Weights of a small transformer language model: width 256.
Each number is 500 + 50 x the weight over the matrix's rms, rounded and kept within 0 to 999. Layers, rows and columns count from 0. Numbers have three digits each.

# layer 2 MLP up, 1024x256, rms 0.142, rows 574-599, columns 128-255
432592554561517514468491389498449538532460560429504524489468512562455491574434505510437557520421474553500444502440454474489482513469509597618526490612512385526552442472421533481419418445491543584495535560465494466498457472503510466597378525551467397440473569501550530472502510519553485506537540463534524602509534547471532442500473403467509513549507549445572509493395501444526444483501
483467459430438508543411546478468501500554517494510490414474508559501520536427550527538429442609489618523448595436501472517517575508540548558550533525499440536557493539457577491542430484521549540506396517405457597553543473501504549480575389585436550507458550481519538554500543453488450535588464576441462518531511597537413473511513443476534505538442500461507482447441570509453543560518
443475484463557453628512544461472577536554547485458534385522569529521571469518525541426451448501475522546484448540581491464524555517553502451522555591526370481419494490483463426450539440456458421493450501585548559504490479484507484412504478471451447491471495439558518567503457468553464528512533597519533432498505513545567484504489584585552543513576439458409493422447445508473501446445
497463545563614393515556551423471445613507578526411497445544605457457543455551526546477536475382512451436590454520459508504531501536514443443554504440405437625387565484468530435473440566483522410427440441539626583491588504539510560578497369496453504519494528493549465476493493475458585420371527539492518469417424436547514491465585433482427526522454559493528591512546370493556547504557
577528538508603517432489433585609522437531353421496431504501599608535540518450528460549497467486393541610519375460520350488501474488370523349455477595528523485447483549498433492570396441642440466500435505545446587555554429454378459568507397513443473514571523591568497663610523500411493546421510468538501400551496537619579414409638426404374446642471530460505548453546361549549628602565
478474483516442472507527500483540564448443434395564459542493567435386566546510462430498540554438508485584484432447433507614549491447536476496382543507546533522442551445563579455562508459529497424528503479496451528406491483459524535512461543496395435539469485502521486517489488556506564409538534632455537524455469475539486560493525489557506508448541532518549500652431605530524501428433
475484605476497488586530395539479627521512468513421481483496533498521496496541452580402517490479434522478504506495382508543538561426472533528491527493516514547442520431499452477417501383421555472571498490469557493562552446532487524554493581536506566598548548613482484433478486444526420529563520484454370465527540465511484479515520510489537531449499586418495473472394451575455619444531
432465544530550525547552483561469532454484523471496501550517534545498556472485437495492466498421535493502434425510495537562531570482564520479503489540517540468534485563442511505502523502464469506425437416497534478523549458502444517546552560486416570472460528456610504444471552524370560477521509502427536479554464473477467461524526499466476495543560373471525404508560468520556448492505
477566566456521514599525464522505448528479529484427500446541458439503462535510509432453506498518457497508509570511570475525467532520538479487388477454443528507458450499525469579503469515481464582510465569480465552605494510490581541554540429553521496494546428452549503511480590501531434530479445470562504477550516475569534461533497560486499463483455554505499535455522492571504424559459
548472383544525423551552446515576471503533496425438450543524466518552426609521571451533490413601446496541528562438492527450526459333436562503504473455467490486477520484511494536405572483553525435519452486548373477549490452489485547437614462448426472417433541490518486550464511514382595436559528442548487501434484575475579497459514446483386473591444508536524487393537583581484459516442
454481496449549490535518507530448484459444562506490454583515540468561409539441435512469489453436602459460577575592446423494546485455543478546419492469471438570577505477521523588518448475571537468594418466552479521544462550483392505489618482538462537454465472536510425512561534476475516457539627508449542492538520437650539503511478458465583503471594490422523436609520540551501468501469
425384555529555528507490551520503571518422538597549450386469556469524423514499482511451494539449452494542627458481488495604544540515561479600473583388486615559386550524526482491506584468450415461423596505458480549462531484478478493546518525473454503567451602521635495444467474493587451508531501530528419548466427413556512556570528505477437532461465428515540524548445460605503497446504
502467439468499472556532519619492585570420546522456427464508557532492530564586472503484523347552549527476538512492486517522474449501569531551497544493561452498451533481516585538395537447456449472549501516556466349569482477498470494613469587543558513543490468525383436485502486510525514456600459559557424547519477430512431391479510502438487460504489443534516558464449494446419450522539
543533408537538533454449386497518487500447628475490622468432472553514551509436504441464544536485494446538395516493504477537494389534484606552539468520449486465566557454427518483487593469528437436480527466474503412519511480506464444573465474517573473509486429575545479419524503513596407536465446450424465611513533491534558521587548437562369514627499457554576564413556508495511429481463
497489452501516476465509564538468534377515384439444439477407515546514548514513481515563515504541596439542529528466580494540513506496543528455426455486446501509532540505488512449508506551469467508558466462498448518514473520437496505524563483497525526567498488502484513507556495478434656556390449595487452445538554523594510412510527473511534422471451451491533514525464513540503535487472
497502657542481526496542412497514502578522477496458509465476510470443465510535438443545509505560473533516455539604469525500567497515478441410505480550489498457598446557462517512427476602502452464513412539527588470562568478540558420549477577503419528525579397468500508491467462500526504544446474490510471553470527515480489527503465446459482490557512494458526469464445508566497419414518
496477514535555567394554528459517451488459561485532417463557549452535438532434445487472434517447481488464466500517488484485425573504535560495410460544427578487463571561541467471485447523497500457465465483476544564441476499467520496479555483519568460493478533604482493484592475575472426519568555527530537494563552396464564436471442426489569486459464523483434566544476516446480495493445
501446550476496554449442593398531568454531559552572525505575481402602494546547554445477458549568502434514374498538494486494556529486484573467381514501473522559503518547496400499545664578448525494478459487467510499458440591515424469485457529508597572523461480463452550414542415576433476504468519520458518542498505517494495436538416442399496518485529501416568498499536630560520538513502
597485539487440423498484503510610584504439511521477457544534553462557422424530513488414601575488501511522515601491523414438429534463489427450533480436564498513487496617584507485573540576412490489442450613541470575571423531461596551508341468431527466523466536493532518449472477515508467547378540407485531503504378447534547484456424578557446511398432441584456464585419461548478538537565
488548542464495503492523464523517522507522458484520474543536551458504517540450460492400505432526455484551501435442562507529477477484526497534546542428419527472480456509443543559548483504435537542468554457560495565566493495600432441506480492486527506475460518491526510487437485418520497591529541539523544402498473490487508489515453456563495464525541543417446502500517529543532523478419
476514518501553532458500612442432474532460539463487513441511511539497414506552496503525438542512530465558532504476518426471647463467517572347463623514475591527540496478405517451557523492634482563526479541526489530480517624410530597516475537597599539437542452512432397478477545471548507491428580501400439443448521492499561526475474485496510577485512475540505527539463528509520516529608
537528562577555447541564439505598590440552536543540477432527535459470437502502397566501628469491543470506496592569558401567470546383561527507492453366510500583388543565390606615511499439651495516526502553434544540511543338469507567602500489512364515539540489462467416390463561428551456399500525464534576529502573465510522565510547453433422399453604455574479610350499452437494529500487
553468528608464420465470467494463497462537483440459494397488403543542523629603430511450527560618438466545432448498456508503528508529502423521534442478427495481556475526413385471435531505476444546491444545500473520560644440471551513500479509480508571538524472413497502483486571468498546453545528489478396512558535442455499467531465553416482543524593539466459484432482560531622546485494
465498635502530436582590599505534428438535460454463478430489513474449457528459540563569453454533480579511483471527518561516437597481423444542530401489506528501497516523500474514466514531511524518529457545523464578546518421520546463521497467480461569443492501424458590526463491460555519538462475490555432538546454497485489471525415465483557498478521450562559497528430451491469471575547
535468526500560474599461537477517499504472511521512574471451575441540458630383492543455496561470500536481451412539506543463588492538580573547488515583450532523454537537521476476503478514469419385633559516593557466471462472530523452481474543470466553580556494479420477530470544470390529533430491483471516481538386518549506469555658475552445498542493491536551516504478390495592561532476
579532475453494544514508492524514498551493432444505487581570507471557475512538478469496564462445408486474493552480560528386519450557437489432514479437511518441521517466569575466504514521486444476435458471466473519481441576431448462528426465466613473506559480512581441499483510528568489486523523468479511482537529457531550492414469512493476499514524609446511489497550602515480558432484
# layer 2 MLP down (transposed), 1024x256, rms 0.126, rows 574-598, columns 128-255
444390532508450462407530541566500488513490434543540570485470401473453531529462554454461430531598487488479567475464540507407475488400429551506477474462433487433517462568582365502467465432417503477427551565490465580535521463455520509422493521530475469572478551443552529513530555463441498568501448552433520480552507484372557562524502463534482585473479519505439441471521514555498616487529
526497462483509468489488421578515473405479458466570546521550394488523489473451466532422555565482485476525556404501513449506500445529430474420519482429473471468452509505523440461475483475469545515525540523606556485447493547492570486535502575444518595457503450479514532585480440572488503412441570447531450546472517430530611430526458487523571460501496451538510510529566423414543442466476
461491502591465540495441482517547471488473472570541525559497489577449482537438576523586477510526472524472530470445539500558527492546539551492428501487495534565534550463488499511465493466529458503511571585449463473557534546419529523487508518460522453518441475493504431519489505498473429539473480480601513499512456530481425483503518503457422459536517434516503555525507572543461532532457
523492515473588571511558507468556532557522451498384532480495504470514476473462461545440499490453548488404491503519471635559492453520519477532584474511564479501502490505396658483426461492598476496550493467490551497448555580619523485543475516496550491490473453500502450571503477409469516517465467475501543420460486566437439394378536539466479509477496426512479450469449525546553521508602
450562622431658614573449488620504542483600421480422349561407440531372458372499491359536538468502430618610541493390573334469483554491516613379448564520384483549475579509471557495635491420531431531485346400499520410420450514378434434544534603559477485490484560399557551568505487508457438503455454519549511461637497455458496525451524461445503409441531320550562532442603561460490581459426
473501536526454445587457545492578524425537460509444482480531578514462519472475519580479492396530436447527541619509449474523507522470428462470514519584591493530547452528501531539455502529587563501480662523492484460415540456537529400461470449471544504533483499434506422471451508418471451510490488490553559462595396586595458559493564502476477499494564469493458464467530536513514443452442
435445577472490571566472451489478557489473475540454604544455443388405500391471457482537460589507460636601570463528450610584550458528470528320476592456487433499491509504516508410419487496513490480553458526516513475481553473588470512524517560473501597523528516615548510470455373438445534483512421483429469483463609468568437452460456487436508528544510449495539559502566390438561509527519
638534491481442487461399468405507507535563441575520487473504513503460506541490545482495541416541434512427570595466476460528492489468442501498429564580501430557443495404511494471468515465532507435495468493512505500535499552516501413452482514538547471473511454571381411501459490419599424509527535500521495552472546553501522475451550467572446510491410531545510543556446538503444534494562
582434492554501447497469599424504539424519436508556477509443516464408531457468480508485450553538499463474461429479476505488547430404506516616518526527518464471491517494429558501497510468529540515491543426526504491449538465515454547508491591500503500469464560505444517530559330497474524480478517487486440553452460434497525595546519474581489610548500570461450511532443588439496467487503
521477502502510530457495479610555609532425527519515446567505522523543473480441559502551598469628473510625442430467485543487482515537475525473431535499494515483519566501523442482534518519564482522473427509452471508457574530551532541404500483594523505486480599457488518367469501616531617495446508385480515455514347491538543514512558483534496495580612444487494549459474431494503504502503
432496418529528508474567490480418563542470513613435409527527542515480543539403478553470516441561562446520483501555563576411523477518425531481451501503495548492542439476524432497479525577523565548582446511513497600509475514571467538544435410506489391506514493488514595511537491446559536529465489500458517568441581561451530574431453530475496576560495626585526431521446500427511586414479
390526561487582435586564490461496451615492559449577587538471508459551563379466523509520467455543424499438416497495466615536539530493492491616517433538581505519517519620485517516369397445528458481473557462474599476480486490470474570455451528472485468469567488580491428558472466563538562582426487442490536492470486584522479543500507546486526467521497479494482566485488461414587468513419
564531453491391469477500453467502481468571508476507533557494525545478527480480321480498476503573450445466495492543521501543451518530536589523462474447545549530489441435486482480566524541507537498466549565515529403505483561484560472547561497472493523574549526455601502481411510508529517449491527513480552534500484528463447577450423424552490485387537517554542388471558430556511527524466
446549491459484482456597474531475506485572491474533572518530513507453501511463469509539512455503457496474473437475463604378446577545426543447444511506553486496491556505507466618521416516449492538471534577528433566502484501447555496408465487491523532588532539481447550534502598461452523514473542523540534564475466467467499497470488529485566395504438540453414539449513541480516469553543
501510609552590508459448502518531483424535475453521573425487443497509566545474503548482542548472464460385507576540449469463434550516521547429516519513540485505559509475519475486424492401625447557510540469542575524430486565562610514480494528436534505424472494437401508488482573555466479508459497508574613493542519571485447489489413484502572489515478477437519567504490541441520545566553
413553424544499459507490520536494484535609463539547539527451428579463392378528495526478459510517493474491435459446546490538544493472550567544462453441478407479528573503466584541556588461549503491556550432440512462538437490526535487554450536453529510478544526478492421526537471583562395512453417546478496513537505485422528582580504550415551453400465520501542448556330496531410497495413
543484462567428534523506491521554537469474517480578542410529572515538530511493564577506483481538450545418430448505449460555451475503506516535590488438483561505539555548475466525468468500438430561518465574475435499567454348510487518442467601509486475583478510463513432457462575548495456478424546430584460469509455508493597574633489542537508600423460477507476473414506502468566522583576
504524409510541470437580462468532485516431476519491491554475579415510481434457524493545532570415490376421553370449575534479415658605543544469509512420486555553541551471481504541537642545545516429459569513504523443515350544543462524528523471459509463507482423561464612570434448571555473521515436435474430438496502561486558478504522478468516461424436456485513559544483513472577521563516
476631464375547499514535510468555399464497542449517505585463537511497459492557532565472452502457551494504492485508506540401537436535494520492458491602474440532607473552493500504521527417476413464495522472567469446471523508528479458445609502510441507447488588448487627585544591539497612462558403543533505452543516564505545574496507507488507502498528599526502470481549563465479458419518
445596494520648508454524537461421491514434433495451442486500507522486485482531438426445549499431542457527448503493506535554408552534430571525551484495440533428507459455529515483458533533409614453547381562470522502495563483580493442515498441445449559451502547489460461551532517509454568515565472472491479468481598463466478479478490488498521547495485484469529511461480517410458463509502
480456479492432472475442503520463495377464464540453514420576498575487512433549499586461450495470509382510446414493567441449625514456587502484491519581485516536510486436493443458539449425540608572604570397565552561505489522378561438497522571521448580431555390497508565406393453355454484556502526537524468396546539497476546515543459469500530484622482540471530482505393447532507505445554
514406638596529472507519560516577555354522492594539367436545562420480582445466453500458488534414581551578489542520420532530534573495496584469435531498494404551461431561443531618571425506580519457466438499521490535512583528566525482567483507535587589487471453489502584449519494550466418607559570496476533481484506536492530531503525578432402375541567548516471524380531371475460456532467
355463518545438488447393460464445508426441548461509475613542535552525417531550552518541558453579538537546469577460504545463535484530518446454493482527547510530508446451465468472405532406486476552511481596500449563514451599441512415419553483408536488501565550483494561441394522489485498485518466479444448457440460597541545527520551437568496520482462494489588467516516441475488618478610
508525404488486474558507448489455536522407483494529571521543475552511485523460535389500457496491518386476511525525436546484420535473511516519508567536572476525508521504585551533501518573594473449425476542478585463557449576512529578523521546551512489535488518577467446432549527489537471431521530479543436467448456411503478476559500521520469556494520447548535455473491564525428445483377
510455424445524482506566488405496517419490499567589493550620608574524444412506518497507505503446530472491471541489499504526530530488619418469505517472495515453522457558454490369424602502520457413639490528509587502512535383548459435480459523504447605536484480445482552594558583464475456456440580532556447419542519527508341484492495542488522533570508575513569535404474421529510485498483